Each number is 50 + 10 x the weight over the matrix's rms, rounded and kept within 0 to 99. Layers, rows and columns count from 0.

# gate: layer 6 MLP gate, 384x96, rms 0.331, rows 78-88, columns 0-95
# up: layer 6 MLP up, 384x96, rms 0.356, rows 78-88, columns 0-95
# down: layer 6 MLP down (transposed), 384x96, rms 0.118, rows 78-88, columns 0-95
gate78:50 78 56 47 57 37 43 50 50 48 60 44 69 48 51 57 71 44 57 66 56 38 67 53 53 34 58 56 44 40 44 41 41 50 51 49 37 70 40 40 55 59 69 59 48 34 34 56 59 48 58 40 60 56 66 60 75 50 50 58 40 42 47 47 49 53 67 44 52 43 38 60 49 45 71 41 54 62 60 37 37 45 50 38 52 46 67 66 37 64 47 39 42 58 49 44
up78:48 47 44 44 37 63 36 44 55 65 34 56 38 42 63 54 59 50 49 44 63 57 36 49 52 51 54 69 37 47 71 50 65 54 47 45 42 72 50 49 48 33 66 38 55 59 56 51 49 61 54 67 48 47 33 33 32 54 36 53 36 60 59 47 55 47 65 66 54 42 41 43 47 51 63 61 59 55 23 47 67 52 41 49 62 75 43 35 61 51 67 47 48 35 50 52
down78:32 38 65 51 50 47 44 59 55 40 64 50 53 48 51 41 42 70 50 55 46 38 56 59 36 54 47 33 80 36 54 41 40 64 51 60 52 33 48 47 44 61 46 61 41 50 52 37 31 47 53 41 35 42 56 31 48 53 51 45 53 49 47 56 63 57 43 43 62 34 53 25 60 59 30 49 41 52 35 54 42 62 42 78 62 36 37 48 49 47 39 60 61 35 46 48
gate79:68 34 51 43 39 39 55 33 57 44 48 47 42 63 51 61 50 57 65 33 52 53 55 55 36 46 64 59 36 48 50 45 58 49 43 42 74 55 63 49 58 59 59 65 47 27 56 44 52 47 62 53 38 31 65 53 36 40 56 50 48 48 58 52 54 50 48 45 53 63 43 46 51 45 40 41 32 44 44 32 36 57 53 50 44 55 49 17 36 54 50 28 40 50 38 49
up79:38 69 36 53 38 42 77 64 50 39 42 70 43 49 45 43 53 48 62 44 49 48 55 48 44 50 52 58 42 60 64 43 44 46 41 66 45 39 46 35 61 55 50 55 44 42 37 47 56 48 33 48 54 60 47 48 57 54 43 39 51 42 50 55 70 41 44 32 48 55 53 54 56 58 42 56 43 43 52 48 66 59 68 39 65 43 40 72 51 28 50 52 28 52 42 37
down79:54 60 57 42 54 48 61 69 50 36 45 53 50 38 43 39 52 61 41 21 47 49 50 54 24 46 43 60 34 50 47 52 64 47 60 49 35 46 41 36 44 44 42 46 51 32 43 35 33 53 47 48 55 69 35 34 51 43 47 60 57 29 42 49 64 53 54 43 44 51 61 54 55 51 50 67 53 60 48 57 36 43 68 52 62 33 33 62 33 49 51 63 48 67 37 45
gate80:50 73 53 52 51 38 58 36 31 63 38 38 50 35 49 40 64 49 57 36 44 54 69 72 44 49 54 49 49 45 41 56 41 62 26 63 56 36 72 48 56 55 43 48 46 46 35 62 53 42 56 50 49 54 56 55 74 60 44 43 60 45 61 46 47 47 49 33 53 47 54 44 58 37 46 69 52 79 49 46 45 65 50 68 52 52 56 61 48 58 48 66 38 46 58 43
up80:43 54 36 60 54 51 31 39 56 36 77 52 57 60 53 73 55 63 53 56 66 49 48 63 70 56 42 57 65 55 51 50 39 64 70 44 49 55 53 44 57 68 55 55 37 56 35 44 48 54 53 34 41 35 37 52 32 55 56 42 47 46 39 46 52 39 50 67 79 54 59 66 48 51 44 52 51 52 38 61 59 40 50 47 64 50 55 55 48 48 45 41 38 38 70 63
down80:46 50 52 64 40 71 53 44 64 34 45 65 28 41 55 50 42 42 66 46 57 40 52 62 58 62 55 68 75 55 61 40 52 64 46 46 47 49 60 49 64 47 64 61 43 52 67 31 32 43 54 42 70 53 44 47 43 58 50 46 54 33 45 58 58 47 49 52 41 45 56 37 55 43 47 63 63 38 52 40 53 41 50 75 45 50 54 54 41 54 51 50 59 35 57 58
gate81:59 53 48 54 40 38 48 41 52 54 49 24 52 62 52 51 43 56 47 51 41 28 57 65 55 39 25 52 56 24 53 44 75 55 37 53 44 38 40 35 65 41 52 40 73 64 54 63 50 35 51 47 59 61 59 48 61 60 53 48 42 47 51 53 39 42 59 27 51 27 52 55 43 40 28 53 41 55 41 59 62 58 55 54 59 57 57 50 49 66 58 55 62 44 43 56
up81:56 41 62 63 48 54 55 41 44 69 57 77 52 38 65 79 46 45 38 59 27 50 56 52 37 50 64 55 30 80 41 60 50 28 61 49 48 54 67 49 40 56 60 54 39 53 41 46 38 45 60 39 66 50 40 46 33 56 61 55 44 40 55 42 32 49 53 57 45 54 35 38 57 63 61 52 54 47 52 32 63 46 59 42 55 28 42 44 55 55 31 48 46 62 60 46
down81:42 56 48 36 58 47 44 28 48 35 56 54 55 41 51 66 47 58 45 49 37 37 49 49 56 54 53 40 63 63 66 54 33 78 65 36 44 45 71 44 56 69 34 55 50 44 43 56 65 47 40 51 40 53 51 48 53 56 37 53 37 64 57 48 62 47 57 49 44 63 44 81 56 61 45 51 47 50 60 37 39 52 40 41 43 47 43 64 52 67 34 40 58 53 31 60
gate82:54 42 52 45 57 60 58 37 47 65 56 48 61 60 35 42 56 50 66 52 54 48 50 55 45 50 31 52 57 68 50 62 63 54 64 60 35 44 51 70 66 56 59 37 54 50 46 52 60 64 48 56 64 45 48 64 46 51 30 41 18 55 49 45 46 50 59 57 41 58 51 52 54 52 57 43 53 63 43 40 55 47 33 41 40 57 47 65 50 37 36 42 35 47 46 52
up82:71 54 45 52 50 49 48 45 59 58 31 55 59 35 34 50 43 54 55 53 61 42 46 69 49 59 37 54 43 45 58 45 45 41 43 57 67 59 33 57 43 44 58 56 52 64 43 57 31 51 41 48 57 49 64 63 70 55 43 51 43 48 47 56 38 71 36 55 29 44 73 44 57 31 51 39 47 55 49 41 54 34 51 57 59 57 29 55 55 31 54 47 68 43 50 53
down82:50 55 46 52 56 50 51 46 47 42 55 44 40 48 34 41 51 54 48 59 53 43 51 54 58 57 28 53 46 41 53 68 28 57 50 44 44 27 54 69 46 57 50 41 59 29 44 48 58 41 65 47 67 47 64 37 59 61 63 61 44 49 56 62 56 36 60 58 42 63 44 56 63 50 55 36 87 53 56 41 46 54 51 66 67 65 55 62 34 59 62 61 60 49 52 58
gate83:41 68 47 36 50 51 48 39 38 44 69 45 57 50 37 51 36 51 48 55 53 51 39 48 66 48 46 47 55 53 53 62 51 50 40 67 24 60 51 51 49 58 44 64 51 64 63 70 61 32 49 56 49 56 57 53 47 33 40 45 39 55 40 43 48 66 36 44 38 58 64 47 53 59 55 45 62 34 57 43 58 65 38 48 36 67 44 41 57 57 60 55 57 48 24 64
up83:52 60 52 62 42 52 32 61 51 37 37 60 50 38 42 41 67 58 52 51 52 38 65 33 66 55 41 46 45 54 74 48 49 57 45 65 61 44 43 45 46 47 50 41 38 50 52 29 49 56 62 42 36 54 32 37 64 46 35 59 62 55 57 52 37 45 46 53 49 43 38 48 45 43 74 44 40 56 42 52 29 49 53 50 61 56 45 50 41 38 51 59 23 53 52 45
down83:72 63 60 43 50 48 55 39 50 55 34 36 52 42 41 53 65 49 53 50 58 34 71 52 57 74 49 57 44 48 59 64 53 63 45 31 60 55 51 53 50 36 48 45 38 62 37 32 45 50 56 52 50 50 55 46 56 47 51 56 41 21 42 61 52 49 58 51 47 44 70 52 42 35 46 55 39 65 58 40 32 43 56 63 46 72 49 57 32 69 51 58 51 51 59 44
gate84:51 48 66 59 51 34 42 47 57 57 46 55 64 53 51 59 52 38 26 63 45 39 25 36 63 34 51 44 57 53 54 64 50 57 47 59 56 67 69 51 43 43 64 49 50 53 49 40 40 25 45 59 64 43 64 49 67 42 42 45 45 46 56 53 50 66 57 36 18 51 66 40 56 46 53 44 53 39 46 32 50 61 35 46 53 58 53 61 45 46 46 56 49 58 47 51
up84:66 44 51 54 53 49 42 37 41 42 66 62 48 52 67 20 51 33 54 47 56 46 59 48 47 59 47 49 54 52 72 58 56 45 43 59 46 75 63 54 34 38 38 41 40 50 59 60 45 42 36 47 41 89 43 62 42 51 34 34 36 55 52 34 52 42 38 64 46 44 64 51 50 69 42 46 60 58 54 58 58 49 48 45 44 39 59 44 43 56 30 65 38 52 47 43
down84:51 56 52 69 59 54 48 67 61 56 56 64 47 33 52 56 40 48 55 47 56 53 56 36 51 50 58 57 58 39 44 57 48 48 46 62 51 46 26 37 44 32 29 35 61 50 64 49 56 50 61 46 58 32 41 48 61 58 51 69 51 40 49 51 65 65 66 48 32 55 53 62 56 34 62 42 51 63 59 35 53 76 41 64 55 43 38 69 56 57 44 45 41 32 43 52
gate85:47 44 54 51 53 41 59 38 39 22 44 49 26 26 48 56 51 38 57 59 62 55 45 75 48 49 41 38 42 41 41 58 42 46 54 46 45 73 49 45 59 58 39 53 57 36 65 45 42 52 55 68 62 32 56 49 54 46 38 35 63 51 52 33 65 56 45 49 56 53 51 71 53 46 38 56 52 51 43 45 47 31 51 63 56 64 39 57 68 34 51 41 59 62 49 46
up85:62 48 52 43 59 45 66 59 28 29 39 51 47 42 61 28 42 39 38 46 60 45 44 52 62 40 67 56 55 49 71 59 54 48 50 46 36 44 53 56 45 57 64 49 63 52 42 65 69 29 43 60 66 54 65 56 42 51 52 31 58 56 53 37 57 34 61 47 45 48 42 54 51 39 45 70 35 57 51 30 56 47 54 50 56 37 46 54 35 53 54 59 51 49 60 37
down85:68 43 54 79 51 46 48 42 55 43 34 53 27 62 66 36 45 40 49 34 40 43 52 57 59 57 47 56 56 81 42 53 47 39 44 41 60 49 57 56 49 48 49 34 50 35 48 53 60 54 41 56 69 44 54 66 49 55 68 40 61 57 58 45 59 51 53 35 44 56 62 49 55 50 56 51 56 36 54 41 54 31 60 58 57 61 38 46 58 38 60 43 72 61 61 43
gate86:49 38 44 60 43 52 54 45 48 45 59 44 53 46 46 44 72 39 49 42 48 58 54 44 49 49 53 60 42 65 38 37 68 62 58 56 43 47 49 54 54 61 42 63 55 40 55 52 45 29 59 40 42 61 51 44 43 60 40 79 67 49 55 37 40 52 63 48 43 58 50 49 42 15 55 37 56 56 58 51 54 44 32 72 55 57 60 47 49 39 40 69 43 60 40 44
up86:64 59 35 60 43 26 52 43 43 42 61 52 67 46 35 52 44 51 56 70 50 31 44 46 47 45 47 64 49 42 54 33 50 59 42 49 47 57 57 59 56 50 53 64 55 32 36 44 31 43 58 37 66 60 38 63 43 61 59 46 26 64 47 58 62 43 55 34 41 69 53 37 47 59 38 46 48 45 62 46 33 48 40 41 60 43 53 40 64 60 48 51 38 55 67 58
down86:48 50 42 36 57 53 59 44 46 53 35 51 64 54 42 43 50 55 54 46 54 49 45 49 44 44 42 33 44 52 49 46 59 51 47 60 71 35 50 47 46 53 66 52 51 49 51 36 48 49 35 46 64 75 51 56 59 59 56 47 49 40 45 66 54 42 37 49 52 55 42 46 41 57 76 50 40 51 42 48 62 33 47 58 32 68 40 71 38 57 54 52 56 54 68 61
gate87:52 59 40 67 39 52 57 59 47 42 46 48 62 49 42 51 53 52 56 63 52 37 51 59 50 38 61 57 47 49 38 53 62 61 36 56 47 67 56 41 51 53 42 61 55 54 71 61 68 53 28 31 46 47 63 52 50 45 37 59 41 51 50 38 55 34 37 46 58 43 54 58 68 42 59 37 33 40 55 42 52 63 45 52 26 49 54 60 21 55 44 59 36 51 40 40
up87:46 43 53 51 69 62 85 52 36 52 59 54 52 67 39 49 52 45 36 65 35 57 51 60 58 55 76 67 81 57 51 47 38 44 28 51 43 44 64 44 58 82 41 36 42 34 50 56 44 67 63 59 53 39 67 31 44 40 61 49 44 36 59 39 49 61 42 58 54 48 44 57 38 54 45 43 59 35 46 54 54 62 50 79 43 52 56 76 47 61 57 53 36 37 49 59
down87:17 54 36 60 30 62 52 56 47 44 41 41 61 43 41 70 41 65 49 41 46 36 59 53 47 43 48 51 57 45 51 45 36 49 37 67 61 34 52 27 52 29 59 51 72 56 27 70 54 62 53 69 48 43 51 56 51 59 44 78 54 66 59 54 42 68 56 47 54 35 44 65 55 43 54 68 30 45 53 69 48 43 49 46 50 62 66 50 62 38 52 50 49 66 43 46
gate88:47 40 47 44 35 43 63 36 43 59 61 55 57 55 55 51 63 60 50 43 50 53 47 28 37 48 53 49 67 40 42 66 56 29 37 38 59 59 54 55 39 53 44 48 53 56 45 48 62 57 38 49 29 46 58 56 47 57 36 45 34 63 39 68 51 50 54 43 50 56 48 32 58 29 47 58 46 54 47 70 52 44 45 50 57 64 54 58 49 58 45 46 46 29 66 50
up88:35 52 51 42 58 59 65 41 72 66 53 53 45 50 40 48 53 27 41 66 44 59 42 51 50 51 56 54 44 47 63 41 44 67 47 41 61 48 49 46 64 48 50 61 41 36 33 56 52 53 46 43 50 55 55 49 28 60 65 52 48 48 43 43 40 49 45 65 54 53 43 59 53 24 42 50 51 64 49 46 44 46 41 45 34 42 61 41 56 58 45 49 60 40 69 50
down88:45 48 55 51 52 40 44 41 40 50 38 54 50 58 64 60 56 35 40 52 60 43 55 62 56 47 58 52 60 59 38 55 61 42 56 71 32 46 59 43 53 59 49 55 61 41 60 60 45 52 53 50 37 66 37 59 56 53 48 62 53 55 37 37 47 46 52 38 61 53 51 66 33 62 65 40 67 52 65 50 42 38 45 56 54 61 46 55 70 39 40 59 58 30 29 45